Weights of a small transformer language model: no biases in attention or MLP.
Each number is 128 + 32 x the weight over its row's rms, rounded and kept within 0 to 255. Layers, rows and columns count from 0. Numbers have three digits each. The size before them is the row's rms in percent of the matrix's.

# gate: layer 6 MLP gate, 256x128, rms 0.401, rows 75-109, columns 0-127
# up: layer 6 MLP up, 256x128, rms 0.425, rows 75-109, columns 0-127
# down: layer 6 MLP down (transposed), 256x128, rms 0.405, rows 75-109, columns 0-127
gate75 103:088098159115102163181119147145080076196129181100078101162159129118167091157146075113113138113131171153182121092091108089132108079185100129082145131195137126155101099120207119189117103090093090154057114110161103122101086122119101138135156086159104162098094089157102127118123109071197144164125155153110173118100143114101141145158126085149142102138121131166078111161187108081117146129109
up75 093:100182132126134122143055195140173154141085107146150109130086121130055105153130098130150100088144126125129127159108142165178091115132115167155177166147150089130176161167136104101069111148078140153133133135135146085109141132097148107096109163069057116100124208065097098110139044129149122112105185165119149116051101184113160146079145122118121195128143108145116151179121091142097157139127
down75 096:114125113147109161122183130153170158142171131109106102096057166119126100148136095152111123143114091114094140172123093146145089089137166165132138054130076056132127138092141178083109142180083173111063095106085095076134137067168142151124151103186139138178143134144141126084134113095107133125141147092129062134162141098116156125145118083125149201136088082037096098154158115128172149123183
gate76 102:133136114139114111137124145098167098079137128103151107132149142078024084092119093136107140142168147109125158144090142069129179134156153104138148142077163191064086133164093162114174137090106090125111095166143096081153170168110132133128158173099134134121160130147121106144124095192139173128085116143127135089178080100185161177139133140088164173074188101089073104117192144071128145142142
up76 097:116112113145186089110106210128122113125103143047076127149145170137136078085093162108119086062124122098169131088082117134175152102115113141178081123072099133102117067148160152110139129188104108121136103078078143167199158163179130154152118092133128148090099130107128141093127202142153077092151192093114147187139162121169128101137118078102095066112105125122152120137112155114113136152150
down76 101:142112108176058097120129155104185125132192171119061104096169171158179094122117167102200118131136116160130110079120167136138129145140136145087036149130189088115123118179175081115118113137145092116123149140120112135108123098107167192147138102049063154144101136135119113135110116137095112058098195124184196141160177126133132135120088109124108154144128115144170131109083177155129120135136
gate77 103:125104136100061159100163137107118120084131163121156124087147112112128158110093168096149181139140144098081074126138162181121152141138131105073172073184158119137128146157185125178089127165061088114139165107106186153079177138156120135120131148069156064078114110205105140093133178139151101133066125145100130125136162157176072138141145118126177080090148104079112128121094076113119132148184
up77 102:120162107118131088142129106153112104149111168135220135121126166073121200152112137052108139140103186120114122110075145136090112139159068120141075164161163103141098140133172157151076143158166157091151132105107143143138123097125156086078138150121124085068091048121097197131121137151098054107116083129138128100153087134161058170084144122167177167103110131079144124105106120103147110090153
down77 100:147073141133137159086143180099120162135128088168070081179132159082102139130123115114147063154105117129198087093148083102087141129084176202092153090096180112139091138167157128116158145129082081098112121159096124135088222143150141105087110155120163142128122171146125071158124061116150098101163128178073100131153170103123149134149080147142136097149084136163148119150094106143104178150160
gate78 103:098041122086070199097136125108185101111108114106100140065104129121090114114093103125082100108125098140145147085097146163073135131167086090142157071153109171182134151158139113141074127135118103122136146138136151102163134148166104137102168158127072114143085145196103159135048092099190140117144138090133068155107136131180139172107091145088135160069114125119157130132120125050177144110123
up78 105:166089114126136138121168228204116123140112069146026131120109140131104083110114049084091069112141141091144147098165109125115092135166137098155119136120140148138154101126165079119102148113141125040099075092157155053119155129112099167133113118075117167103092099111046175129138153171104108111095081118130126176118110158132102130131122123083136146083152132160147145120128091126130099135153
down78 091:100078132112127113105174133089146185154157177152056131121138154167113095148139197162081094164113100186192116127170128146130129148102150110151144149155177149154130182126116153141069115120091143109135151227105099082120088189193134143122130078155070127116140090127098091091091126085129124119135177093194063127138166151170095182151122124143124158126129149098116141077113119124132155161137
gate79 082:177121167112148116168086080161142141082089104143157128175170070123129090121076119047110130146114093129128130116148136147111139161099102136087168146119202145109110114163159097162099164086121090123172179067095106169067138176102115120154109064080128124093165146136123140098178133115149161139134166139117167152147066105118167154132097163173158095093138102190116183133065157147119101162088
up79 088:101166125160141132116157122155152152184124129200132069109123168105120153175162140102096170058144058159180134123120222138131146114146146086114085121159148115118085107138112106151095128085165142134102140087084066128112171057069146139126140130083102136033176096159120153095138119092074135088140159113134123148141130110096099114202118086106144146137168154104130125092139119172149165157135
down79 091:162097165144123136166125127107176152107134157115181123145133078149098134088110095080172140143140154140149117155227154166124130059121098166114158120094105074120196121130181151149108150130069216077174129129128136081124099108088169090126100112075152102170130152187151143101118128102134078130118131169148066154084123142129119161111084145123062082115101113111111178145144123074144113175148
gate80 110:154162094204129219172123097125129071131091122112092129188090108141119092134147136137153116119115127176162095085148069117122130107114174089171138149131179135107177137118179133183109105141143111118135184147136100168203155153126118124113139081179212187126106084149130123171100107129147133212109132116124126156150126135139162175114108147127162063140104087085101131118122125181105190130127
up80 108:150145139123100140150120165157116070105102136155110204095128124109151116105144120151221172175102099097153118139153123163135095109129148112133109144124099001111102085132129100100121132050208128150156157147135147160091126163168138092134127171111159121180146188108116113092135123132118155067087124113123138132123084141177126074144102106073179063098129133175114137135097129085087092152114
down80 101:109097140101111128155174128140144153106155114098080058162145142088138101086125143139117144153087137072130100109192145091069123075079111089083168137115147115147190154120144088115082146129129078175135168106115187120209102140095153110091101066177065100143096085142105117085135063135098127116173171088162116134186102171112128118097117119163166149135154103143075160116144128088147133178146
gate81 101:156136084123135157155190132095185099147148117113125114151118166166141100129124183111138102131156078071139145151107125118076131079122125112113176094170089158136160095134100137123094120158123154080126178153213123166112125136166088087071138146144187172079125163142144154150143148173152110131071109169126111159058179097135178134173118108093158056134097122105190118130137187143059156108107
up81 103:123140194101120094161151122112055128101147139104113109108161139159153096176133106152176146097145105087108128161081210157092133147125110145151183145112068077093070107154210146085128086139108125191159122134099095094182102073130142111168116148130119141101124175118154107144119172144118140117134079121113150117060073142116157139074137067160203135132122163129125117102090120136089144068095
down81 097:143034186099120101153101177086123129138154195183145163152108123095134143096112111175098094152067102038087085083097115139110117140126149127097131165185142142124093089068073150127043152095096087051163121181116102119118160168115135136114080102145071150188113089105144127083161130142139163158105119109165120152127152152125123089136133148139113139122097157142146114155115161153106123126127
gate82 088:097109154156138168122137121100162103134141096120092129139128200161164168054160135110105151164132120105134179130151080093159121139106084085146155129118159115162112151105104096128086105135061119088104156153091162145125197142173089128163149094206092082155134164124178109162060135178109122136161091172173189133155106067090094119132167189152131118127148107141111071121072141186113119122106
up82 090:145149099153102070115100130138139110141171152157108122166138165133119156093122178161102126135138141139092145130204160152226174125134092148134082149108163113136084062151100151135116180139159154183143115167172160109151136151137121136133086130120183126046088109173195115175150112176117201134115142145115151124146154190115096102126095091107119147169121166106213083146156116154126108166092
down82 090:153071132090176170096075158108164147091145132180148139135155113148150160148122128085151178097192108071101107114068061156144133100107112185106078150177062118135121179154187093101124097133115152169115140125148127136063089110149146173139135138134093106124119131199082082144112100082095122128137130168177083148146133171104149144131113140065103138184138147117178190135119139161147174155122
gate83 099:155156161111115101168149157154197136068100136107101133128107129127119158142175088158135090132164167176123091164155161138128125085153095120119170085171185102132152149097093155141073051065125183171147162122129175102115152137081158131111155177159096143150113090137169139177088158089044141135114079168123100150132124096155106144191151060131180121123126128138101149091174127129175166136105
up83 104:118094154123154121101149128124090135135087097154156116143122074097147108154062168125064104099189153104165153159127092139105095146131149089125126066172101147102148078122189121107137094089095131145122128173117137121108160073181120176167097127122157128162180111118154079141164099157175122108134108105146129128103117154094192066127062112162072168199130155102178121166114158146108168088205
down83 108:102123132107120104137154105147134101157174139139093148146128117182075168128125185055140114174104096087141156095167117117146145074103119101124108121054103116169121148104118106133161177093103125124179070164133120182124105143162128118133116206123132170153130156187141132138157124087140107109096151123128092117052163081156118103082137171154165153087076151065098202124193122082082144078141
gate84 088:139116111168135107141179107179147126099131065146095110164109087134103149117070222142131155143122117059094157145110139153098118142079124161140123105133084119117155099077123135161104131165109103107123147189138116167135186182128130131175098126121119111161132131104110153192117067124114051144080126155130124176130083105099117193107116192148117117108120171090181091190140116167209152097109
up84 092:171168162146108095124184137155112192153192140110118138073120099152162143133184074130084157135086102103109106123146123080140078140132171085150114148154139101094134116106146085084179171142103092126142116124156080122158136063165138102151142174167091173113112123173169146145092162117142154137170137081137128185116095146091148116163197151179196107096137170137109151063143144120050129123167
down84 090:190135148138072168200114147056162093173106126141153062139149132063142179122083106071127099126079092172112098167168134124151175142144126166091133116111162154120135078157124207111084109182113141140140159103112070041164134161116099083167143108145132096147107088099129132136162133148157170101117134147106113099149098142133167148104136140085114148127194101115091123203125147116154123134156
gate85 092:059112128120131127142109146081152077110043156134160114103108113058120115146133185115159156089190210178135109065139132168123103133113117144145168138160135123112130117117111135147135127161112166099152123102062160150095125085101120130119063181127163119138143140196156140151159124127124092154114141099130144124118113156135096117112092138121104056186216095085082114190093154099070164139150
up85 094:086193082102133137098135157140134133150161091090104093080092111131072152107104110098110111143111152122158117094120113077101174079148144139144149136057107080178098117161136108172134101128073192168159126150111193117127144120104147077139074114115141147171127135167136121129156149108154113095058122112127161134098074083131132144094120117085179095079209188146163149131137171148085151073187
down85 097:124129132132196132144182139100154100178053157157106111175145146139161085089170076212161163133140185191136026117088167143141145114082142120131169116087056118108182119094137160173109097075119149113135135116084175117116095117096125113163145148122125107139112096127100134099140123095159105124105124114101096068157132152097078115114150124071093109180157132127132143177124139086102112099090
gate86 101:094116134091154148122153168141100155179133126121180105165131100118095188108123105071128138130072139058171184118151132118146163171130107162129123130120141172085149129102123126073123146090131170164101150104098172118091105157141147140115114130152135121079101159125112145170101199204178181138201124195152154115097112158112137127099118112201167094126111108105077132153162138113133173080037
up86 103:101179064107112099130158190102105159184140150093115105125117166097139121100076091155145133099114118076145227205144103180158071124080154202097130149146109087144115140158130145170200117122113121114137142161154141161106102102157145144164074104130142149112093147106167132096183094146131099216103132118144137163087153092106190147153123094133105154130146109122115109176141110125067142132145
down86 105:107138110085091187141137130127122166153079058116123098152176141169047111117152124131117078155159066092150194142127082093118116151143163180172103121132209163127151153025151192127131128104103136150133122101134150088122121130114093126123074151094160119145118093111138134138114074114203067126102121085150130111142140137188142111176127148127183146149084123116150146155144069137153153108154
gate87 097:125103106117128124143123114074090104173143153037102132084123185145115120121178151136153118114180193140096043170186151131150126152089094136169179144118158174141152140161105118176160115183147135127109166148120127180114059088154140086162085130140127133087112089088140127164163183127152097136118092101150172133194129108133176166154031125134124141160121090086146121115136132114124165122094
up87 106:109130124096172189144108146198177168184125127149150109095068096157162123111093110101131197089127141097123107109124145101129158121172147131160123116194089126155151145147112106176131143139155073109122144109146183096080133120087129082112097122111088100113170220102110151138137129208104146127067167136168107130134187120135158104053088139121130144115105086086178111087182113095115150162157
down87 103:145133160168124121113117052152144139145051178168096139117147156085106110137088158141154098136100149163106112126102150157187148098185085162130103075143158117078131151170169075114117140104125219123171184218180167083138125127094122151191055148103151149125098140115168135149130091105122165058106120107093118137155114143129146126123117156170147118162093139117121159137080099108151116169094
gate88 103:165121127149079151143115069171144091162128170089097104119194095111131105130116122105135111132132168131164099097077133156171144165150118128141166095213115112104126122154104109131146116039127108069100144104183150158062113162114092099098110184123110188105113072133120110127185081145127164127100108120110111055104144166077146145172113143179162102096082163174118159080138129153108104178091
up88 105:116112095098177097097167141140134179167107153170126128149074145150121123142117122146117145110095166176134134128119119096124128155098175113136187098155137208162142090174200151129132123160128169137165150147139245055127128118148162177153091148107112061079128156095185139154162125128094117079126129109069106105162060147090149154115134137087166136089125166148150145167147163127125168152174
down88 103:130115128085180132149148108116096184133115124119105150179136143116135091085141101134100121126151156103137185141136131069149090190131098037192134130194168123092093106184081132120145138153120139089074215152218143152093169085154119149152092093108213115087135133101098169150126188150122159128105084089104096111152139149122100147083130099122107125118082164114144123120088138121153132155138
gate89 098:149106124153079184121122083130113073091119087168142173144135177119162124184177136122188150121179076086096121109144122129086112184140134087146178137168137122170118150075163164109139125184117136150094178099109122109076128060136172086081082071172147191124158137097164178137172117106147111168139100147144112129140116144186071151102115153142158133130092183124088130140132106102129097171077
up89 093:166204163182115119117105146164134120131094060135096053157179140134138106113145186056101104146146090110155180132131143134070135069123087109159183154118167124127128164113147080167091152162153116105115126101143119095087157123156164195109114123104103102132199147089161118139046136136110167106118114151140173094122120137118196101144138146153130123169050137080100148114120183132120096112118
down89 101:057144202123135165140140127096145154062224111072131170157148139124132099156156090142083165127110078092132146147145104142131096149161163151156115109167119162073091144122151109128109132124149128117138140081149162125109099181121186163190115122116195155154070146099153116103143172136145184135182144131130124107065120166119126082178102153103111109119112146090044113192178122131086139136135
gate90 092:144127151121139118136101119096177140144089151128043156128132080212138140064177092062135127116136105141113099175152120112162163194190095090140122150101119200151165143164111151154150141111132125101140154091172131186098168097097112086117123184163114096155114151169144112169138112129176139109091164190175106118114088117083128136111179142138153095130155099171137099104099161064164174136161
up90 097:088132118141141141187178149125137178109204093123191115112176094116148124129122147193134068126086145072100133132115134119126129102134191122130111173066168146144091128151168153082136093108105109129097134138166118158101129070107053130150158148172137123122100124105140147144163170118138137083056151082183133176116147112101154100171133176126077062148057119181155103181109108114120125097101
down90 099:066076157134108213096178150126075140130139129126151193124136159069141114070146113131103133078092160208105148114134095080120168097139117181166099141159161057132124175119145138084133035119167134135149122146108149157182178148090115156107130145146117109165160128098135201140143072138096156167129161170110123107084107174092077094107144137093110125123150105108147142145114096153120141118159
gate91 100:158133089096170142134067148136171094133158102166116127096096146157162092147150096096157089102125065158088084150119125142164129125158141078169102140086143174103101095167092141082140169145142126105178155156141103139120148149128151137055140176130175119145183121181138140092098181135196113086175131150137175163172097151086132098188142156087112165160116167104098098201100122101156075153090
up91 102:136134084141159148150164123146193103095098072092084091178186104151069148143128154182173139115163077116142136114092163146110128153073139124117134089136147117114199063141143111200117120155106118156150144172121106118179107130102209129134153190119123159147177203116121098146067138146102218132128106146123105127122142165087138119102162138129150115134122150055114124079125089134163086138111
down91 101:151106146122092127162088140202136111056153073118133088127100117153122134099124112105137071158144106185079127169206081143075112154072135092149185189052083121150145203127083147133164104141122147150121117115136148085152121069121147098183168117140105152138113111106087099152137179146113163162105109174165116114120079107129110169113109087135124119095109115096143178068126155094081148114116
gate92 102:146135086183123127099156178073178141164106089153113166161104167199130118092132138151129128152082161058123156142149225162110087133153118136100116099113167128146161135127108097142109111105124105178136095189171158147124148086115131173110142090140156140093141097196092129114138120078158142152174175143090179109124092130091133094169156163127196125033144115163130105088095139117156117145095
up92 098:140122099116130160141109086138126120106117118139173111114134041132061109170120112121078140168089145142139142135135118119149165154151129087138146121158129162181124176173136179139122124152086183094094137071163108143196104111135163121126165140134106124126152151074147144199125133143083076147106034108161086194097088176144130108073156048098087080184147108118154152136158100131126147076118
down92 092:151122136111076141146134153152216116177134150132088150083084146111150166054117118157083115134107169148139117133105135172152152072143112143111158134165140112126162126160092155167143160072151116084104126103103071135192188134059115128128169074125150086086173112190150166091163167142142103132072158124157162156180143111089158097160131092129136160105177137106110123125116129142108092169043
gate93 104:139112141132134131158140093179108118180156147105122127166136062123089101130179136098064092139194116150117160139125099097079112146142083173108121139139166134090118125150110135135164142170125094125132189067146136137126110116143102166095121154069130122106140127150076173091142166143133073095097105191175165109197140082121139117162096154076142164169103053157198098133141096201157120154066
up93 102:135118151167130101110111116169121167159086124136123107146053136102194104134153147151127157096134071126121136137181151116136093096128131131103165184132113137131084146179210165104133108129105112154098123148176160130082133124165128158130066121142118101138094098103165137161114099165161147148064062063103117119103119150131141166112146163113140089099086205140151180084063106084051139131201
down93 102:110096112157166126154165121134122100089161123155157127107086152154167074133122155110150103155084073084171161127121195138148035113128117182121133118089151140054092137166176148128103159101083170110207125200122141140133089069157132202183123111149158136135136162088187138120177121124138160108126149111069129153142115102143116155167129133144118131189147122083091143150096126088138177118170
gate94 099:117110177167088121091078152117098135121134146162070132144112151145123111108174137142059171187074120135103137169158101142120134114113138156090113120162170166094161134142109156133107158126168123095085145135063111089181164168126144151128140145056114144069095187123146180127122102077137156174092102117104184126110115165137154167115157187114163134090097157186122172080126163071217121133138
up94 104:104088094083144116113150194121092060114151098073146099121161103151103103154158099135134095074112168142107137107109081210118086106120078096155092170161109124072084078142152160087094095169174121155097103129113146106140126081165122127107189058057143105133111182148180162080114123177139123159141150118109115111146094127135196106117083111166115124107109093134141076139168112126151152108172
down94 103:134117093096114118145132090157083123140149153114113162166081156162132111229105154135151115114118166100141127165155108133125106096171154155125152105154130094108101181057181065062112130137153089108125143141204152106163081124120085063108151118181135158147121153120144109113137118111161118153192094132122176150138130115186110080140140078102090097072116122069160105138071070117110080169165
gate95 094:120136130137106130164121134144063177091109087142139143103169139177134099181110205107101141130203144094150139104123183094132189119133115083075160107138130165123107082185066152161116188113120100124130197126087165113111164121090109161142087124148095135179136114126122135108145138105184147144174085115038147129114105057158136108110137127110172128089145154155124157171142061156112177133099
up95 089:139124091148113148129121103085168135088137147109143197127095149117153137159142075110145133091119120113148082171179155142151116119141182088180083125233161097107051149160125151129140085140121119147121123127187083079132079078154104096142106101115173106138138172140175109137194099093147144075129175174169114049104102181121150160103086133134157155157144152085088135138111112113171120170132
down95 090:159205121139107145090185189118163088134156116126145147125110096148143141144064090123130164086146157097095127109138065145125123120131107115127190136201069138093149124153145117141124185132112099082122099062131087107118134091114115137153133092118226183160123038136160158145170132135126120144127102162196134159152174132103125144162082116108141105151120116134159145050116189141139113112182
gate96 107:109135090143176155182097182175122072089099138097148120133096174153147128091158149116089117180124137135184107135169141136163117131141112111130142107081135130152154114062159169044187179105128096126101188117125122108083119096136145145108130093107181188130116173148077094130118128137086125155123109169101219129080159115122066204104142118109105093129094100122136161139167164124092113081170
up96 100:128129114125176152112177163104099120161192124048114099070139125138126128082118089118144171190131101148152122064081133081145116050141132143080107084130124140142163161126118083120157112175111125151099151138186078173090167145150140164082200107135170137186117147143096158126048134158153137122167124160126134148186162103115123158112155165146132064161104134121100074132129080118091108095102
down96 105:152141141069113076164111101172164154116108150116071124199157152175128113172221079147113118122120173150085199104083168125136124084085103142130098152123166114082118141104128101143126150119079095140164112112142147130126119156079144150085134177195130093085131122134170210091132110125090097090125122166146126148042180156145137107146166123167179152106132110121088171130134131151156162100146
gate97 095:091164179158094115158118124152162159177104180110206155152109130079179191122119155132118168093111137134153128113116081087107077169111134152151121111140126174106119126121138135063080141108124102171142148124180152145089112130118114102141160129132179124109118135143105106141149112151119042173083175144116104141095180149229129185112146105066136171144112174153109111136105117121112065063178
up97 100:115153088165180165121148127129084168168094083137178128093148126190140190211119150073170160098125091119064103128143098137122160132136084063172157163161081104118162190097106114234136104146146150086135119122095084117115153110133162135144105200151097149113113217121196110127099107138099125118133139150127110103120071139120114140106144139113154157126106094104108139104138148121116089092118
down97 097:121137122085156132113026146127100126107107104142130085151096087068185130162171121154119157060131099104112154135141120094130128109117177109140138194122099105127121145145168131159122131135140103156158237155140122108095128116134156207127151139134088143108110107141152152180155158095208131088127217124079113086138082113151095101075116159092141133075117106153088088142157147146107100133080
gate98 106:172137097148103133141053151111083130101074131118126089156102108166122090079113137070147184125170122158129146102137054115146127074080137148151099116151142225172125184193078163124053133144078131172134125174102126133170122121100158105126180139138109115155120107163097168143133139073203092129085129148098184159109153152081077147133124123144131129118093135090120101150145124127099158115168
up98 106:112156127111119047099136093203118108079141047116159131179148102119083138059117062148093084117154148116095081119115160144142053131074114121187148108179137145178116132146133137146091121156115135117107122074135168078152103123128111108146139174155090095090144107150147124143088118189153112139128176167092180127165149132084083153131125163123117176099152168159108075162091095109075105122137
down98 103:123113064081120145152071131119127088117183160131114129140130144153073186102093120117135159135072110167095106119138133154124127085092106153172187116172117152146198128128133115159071115090173157099143166137122139120117173182103100064093106113102139068105108147115125090110106068180114154174128179091101117199203130183116142096109167108120131108096064159095158126143168136166075133135120
gate99 095:145109153092120080142144118089162162154095105120083136135103111061107121175091142100148128125083104178077147194132093094135118149133091133122151164196103134164134119067137128134095136099113183146107170094071139128179171134138192120106064116110147143153153203076088170183140153106169125124110143054130137081133128128146138092138128073139149090119143129168144108047164144091160122184111
up99 102:210126160101126098157154160158174128119156140118112114156171151204073117105146129159115142091048144136158096070135100158163099193099173112124079115108130104122142137183171119158102122113174121167157052126127111178090110175120122070103157115092123140099170050142119167096118138122099115129149154141117137163160103141114152128191163144149116106158069135108198095125148115112108103140064
down99 098:172173110134143112056151149043173147115141140156115153154147112149114152147128112137108190088145113068148098074147058139200166149119155068100127156154056154128132177174088092139100171130086170120166092123089179127115153089129082118119121100138167147101122086049103132134120163064152071119088088109112116104141153114091138127143117168118143183141171138137166111110116140143136150090138
gate100 092:163162118104106130119155165190121141156099119084088109123109081160062085074154118142133156104103123180143163104114143064158148177090140084178149210158083132109075159137138129068102146141134128115095190161082108150185142073157098139086113120121114085129094090124118146143090150106118113102113131079120107096110080098094156197187190115159143155108103158103106116195156113127134155134134
up100 096:131098116156115133161131175108115125158119144131123142095184119104135127063128165170100104096098135079107094121125138190135162119063094176132108138126102097165125118168110200121162119165109059141125178062124126134150084149118107112126149099136162133114132159184082176132143160123130074127151144107185063132125129162079122106148110100132066159161175214167123174119068080184145095174152
down100 098:121111130122124168133126079094193115093153148173152163179109131116179140149105142125116140147129116145100095164060133171090132163162134187093064083105211158145158100136128111140136173164147116156201114118159132094141123125167059132122178120123191104116059152167070117066177122137204148148153112150138100199152151131134111106086098124108120102099107172137125130123175124134136178141157
gate101 096:126150060161118115129127105115110143111151127126137187127102098174131125157095115104178114179122166065148180149179099084109133166195144127113150151128155104126149097107121134182213089112120135091131132150139189109134126089142090102091141190136156040157123108155131159145122176152176122120134144100168177108119122097107071127088117107157193090161208143110138203139161141104093128119087
up101 094:106085117136117128119146072186107142091141106088087172132086124184087097128085145108074154186170128100169149124143137148165112178172159051172127187192138081137135141093138176142132129162100105079114121180096147121122143104135125113143133176127180120155089091133120110143128124186153146116151141117140197112060138101142129194113115085141190106149177163146129133135091143120192159090182
down101 092:170156142133116166112102141146130061161139178170132107136132137083164162142147095126125198103117084169135114117092111157137106142067117116106117147086092162145124140078138109046130072102137118144071124208074088139129107178131147110100133149084114140134122161085165137115140145129073131160079183144103172129146082173145103146084149188111114176061062080103099115132114140173126102181112
gate102 096:147178129141103154090116113141123195167154165127162136141152157097152183141099131143102135063064099106138119099172150115157102135148108139107163132127128177028184131166098181124075074136096172078098117165180117123106087144087108124107161131077075108096085144088148085125070149135113127140138155125159133090117143097117059094114112161099153152173140125174089109149155109147069069150125
up102 099:070128107148149177101081120193149125137181177146147098160116132153155140173137096177101099158207128124105121136110132145110131098151092191091142057115098068138095097162183104162119152072170127133151123092127180163109206081150154133158126103080115174114093070146071126168153178128104113184086114156123124126126110129083137130097149149147176122128118069144098132121148152096184151130103
down102 093:175139136104119139142123127085163115142208145087144095181121134173143151150147130144091138150107109159092098110155110130160105118150154122159160108129151148114147191122107143101167124105151073118136093177146145053104109073056112097138192099133123060097142111166148081134135100170102101128090127091131114103111133083122105116175108139201077147164068140155141068213110145155131097195084
gate103 099:124155191128071139132111140117093128125135109112097144164111044140133092033149133118091073138107111146113175174110160093185128138116181194169115110080164152099134090145135208100107147110115165111103112104119115085099136105095112107154132125138160078155160162171115104135163173151113149063178130205120128145108134110147145193119157112111114147133100083178137136144177095143137139055128
up103 103:166101158114151125125147156152149177120116105131107113085152092175137132108101113171095075152074113117075106151131169081123167084178139084105177133140140226119074142125071092186085113093119113141102109127142182098120148146116112126105071126097103083099161101160166092070142097093144107128147176095123152075159134121129102130125067148185094114150185112179116125148176084111114126059121
down103 101:118106109208084145150108116132086141116140126154081147121133133114096182163107138103113108131146121124071094158083119110142097115103162146037112090159145171077158126170145089143099124058083109177120112116104157150089114155079110107132065099109089035147164135132150142145148108147140146094115155122101145149107113118078185120137157124097208140131183132106120149169188166061145147138074
gate104 102:163116166132144103090132086145123133113078140116132103072140090149147115127110101093145089094165107094068108124135148162115140090152062108070196131109097154113129092107113151167118158091151132142074118105141090109126059099152184140078130116140114111154120044207133129141159096127091084164098147132109210095109205126112167198172148146129137166119144161134165105134139093151120145184173
up104 106:148140077179103128112122194152141179183181116115162139112121138125100111123146169178073127127086128136208103154126123156146140172146180082145090155096170088125132134142127106082139103177088085114193121083110155163114110148099159166123157127177129131090117127112162171078091067109095108175096185152144145156149165155132158100154157102186156127094158094064079117081148180123134093149122
down104 111:102116075164134106143107197136172146113129159155107138158140125134127155135165123101087143131241121108120130123155150134106083120160125113170085079134114202157106130163100113103152144142117127138181129143108137133153173185141104049146139142120149147126185105185143028141102169118152054092155118150138103098099149143109162104116092136135080085112191138141157132111066165094088139166166
gate105 100:154092083138125157089138149113141109118161076025104116116104092136126147092192106121146116155131176140171109120108157059159082116126137131144121116086180158055127110112171062128091091090153119194130107099155105109149140106101164151110142146122143140073077098125134183141122127171120088109129077116170122101162012135153115098104076083126154151145074139142119144131126148134091159109100
up105 100:079139105106101086133153162140130126100126119114084126134080124096208102138142162098143142163135166108176143168145105121166145142106138089192111186057088120123133123129140100130148126135227189152102126155112159066147107139112131107119090134163132122084098124115146138135124158142130077216145072105043130102127123068094063077096118075101163131139101137151069073146158125108138128124126
down105 099:105151178125173097073096089058172125116155125159142150105128088110148083174130173120170111133081089128145072046134146099126119111093114110161144119094146132122109074132065137090136100134146126129119208184149142133137164128111066064108099137148119070095131138111104081126167123080072049094124149034146106128105124129141137155103119073092107158119128149150090136154106094116110132100151
gate106 105:104106064115128154178115087102160070136109127132098139106097120129156109178124197068133127085099155183144118173120127126139098108151121079148119073122133112135114147101077091134097173145166064140158177199118142074155119103123131133124126095131143145170104144113143059156197114118203161155103132098151155095148113101117074128085181185128127151099156113105051120140121136182169123185116
up106 103:138174123161075061146074160157033147113159062092137157089135148128107145114068082161160109101173102145168128135119167147171165152183116134119148129100125099130102102138165145127154134123108178101135168096049109112085168112104136148138126190182130092105148183137115139097138135158117165098064124116110106194134133153153179155109192160134125095157073152147170095085133128151089135135128
down106 097:102120115168088105121078105141123077164125111182146200177135142059103121085095170133114165130156128126103168189077125125098068197094146143178155146139065108129108112067160076138091127172173147146127143162126160115081125108083122130118120083113137144153143080179088146102176175136147111170103116090155140164143141080169132133083158106147195127141121160122115113123148092086065129112169
gate107 099:135103122147208135164141147136173143118103147113091160153181176108171202110107076124143164131116133122143144140121094118211102161097129189135122185113113081145082121117158105126113113086164138125116108152168125174175182157127132110069117164118098168138160110161073110160189128127132172114135148108117099123187120168157157067193137155088203115129135159079190152131134139125133170119170
up107 104:149105127154137123129128135119156075077017124092111151121086089086193108117068106066131122109131146173146153100147064145106128125138110162106133105087092131141138161074141112109132075163105146139067165126143123100068132123170160134079199088125127100103155073105097157130102129130098116141106099181109099124159145110152177125120128133105082111130130171146171227162145106115129150057129
down107 107:152087122157091139171104118167127147063159103107119143148151027100153078162148103168142052119151144091082115079080081094096099176140149116164110130124170125139092137156147084094121136111144106139130119158139137141112061084111129029113154142064131157136155161160111159103145149140102093107100164074123144140154138098138129148120091150182065186160105127117168135116189148106158106088124
gate108 119:141117093174129141117117137120106138114180108074145135104114133096128157089129060087114090173118194111158156107115143090096141159185119109174087183131158092116159082176224063149123167094110111105094146056098185092168148141167166173151150117126149119085126141135115129131127114113136129087097135152089203158113074096144178097102107085146140131074117188141136139131147097144158126087166
up108 107:099123167079095144137136133148112096142073121116081128089137162146101116174162118142041133058106090134133170110180080128129129088145159080153137141131114092159119164141105191171133139181186096133118107155113108156089153114130115102110108150119133166175086126129056184120106128150173128161145106079196050116150117175159129105151129163094083102138147066134109107171069127116179160145165
down108 075:083088074132096153135107149100101097157137125105116148080131082121097111096119129180139081112180146147186132156083180137068103121116194174182111121165071099138100145102141085154074155096148106119085145136131197070118099114080145185095151084168101113121109103172149118135165137161103176143075101067096118132163135070161103138118098108130151111108100121102170122053113158149104100113157
gate109 095:116151092163120142148107184087089091159122118137082151156092134102078143146131109117152145090138136077066155108122108056186113070131065106104100136060109106143193136086125123173144055153175139108131101169099181129158134109086120121183166192140128089137092150130164168122142128174137103118158124123056105168135169115110075133159185170121157103117139146123119117072112163185140105132151
up109 100:129113130087179102108146102140113105133158158128104187152084161108151143145154174132104123086128140115096111105148125087170111119070098113079139194105112111123165136097161161079133099092153080116137147134100164066100108061155095093150152089134138060055122111097157096051151181114099117117131120148126123185115134140188164087132181151116149155114077193132085112121084125209091146134147
down109 105:109113170087174176178152122149127074088116133140154058093138132167043134127102123081195129157062142158118147090149156172175112146097104147164156139110161093133120150152144077109100116065186098087130153167104106136150103155122152137085081125084076112162100132127155144065086148121088131177095128208124142120148158152094120142136139155109114054147107089128127104066141150117101147113110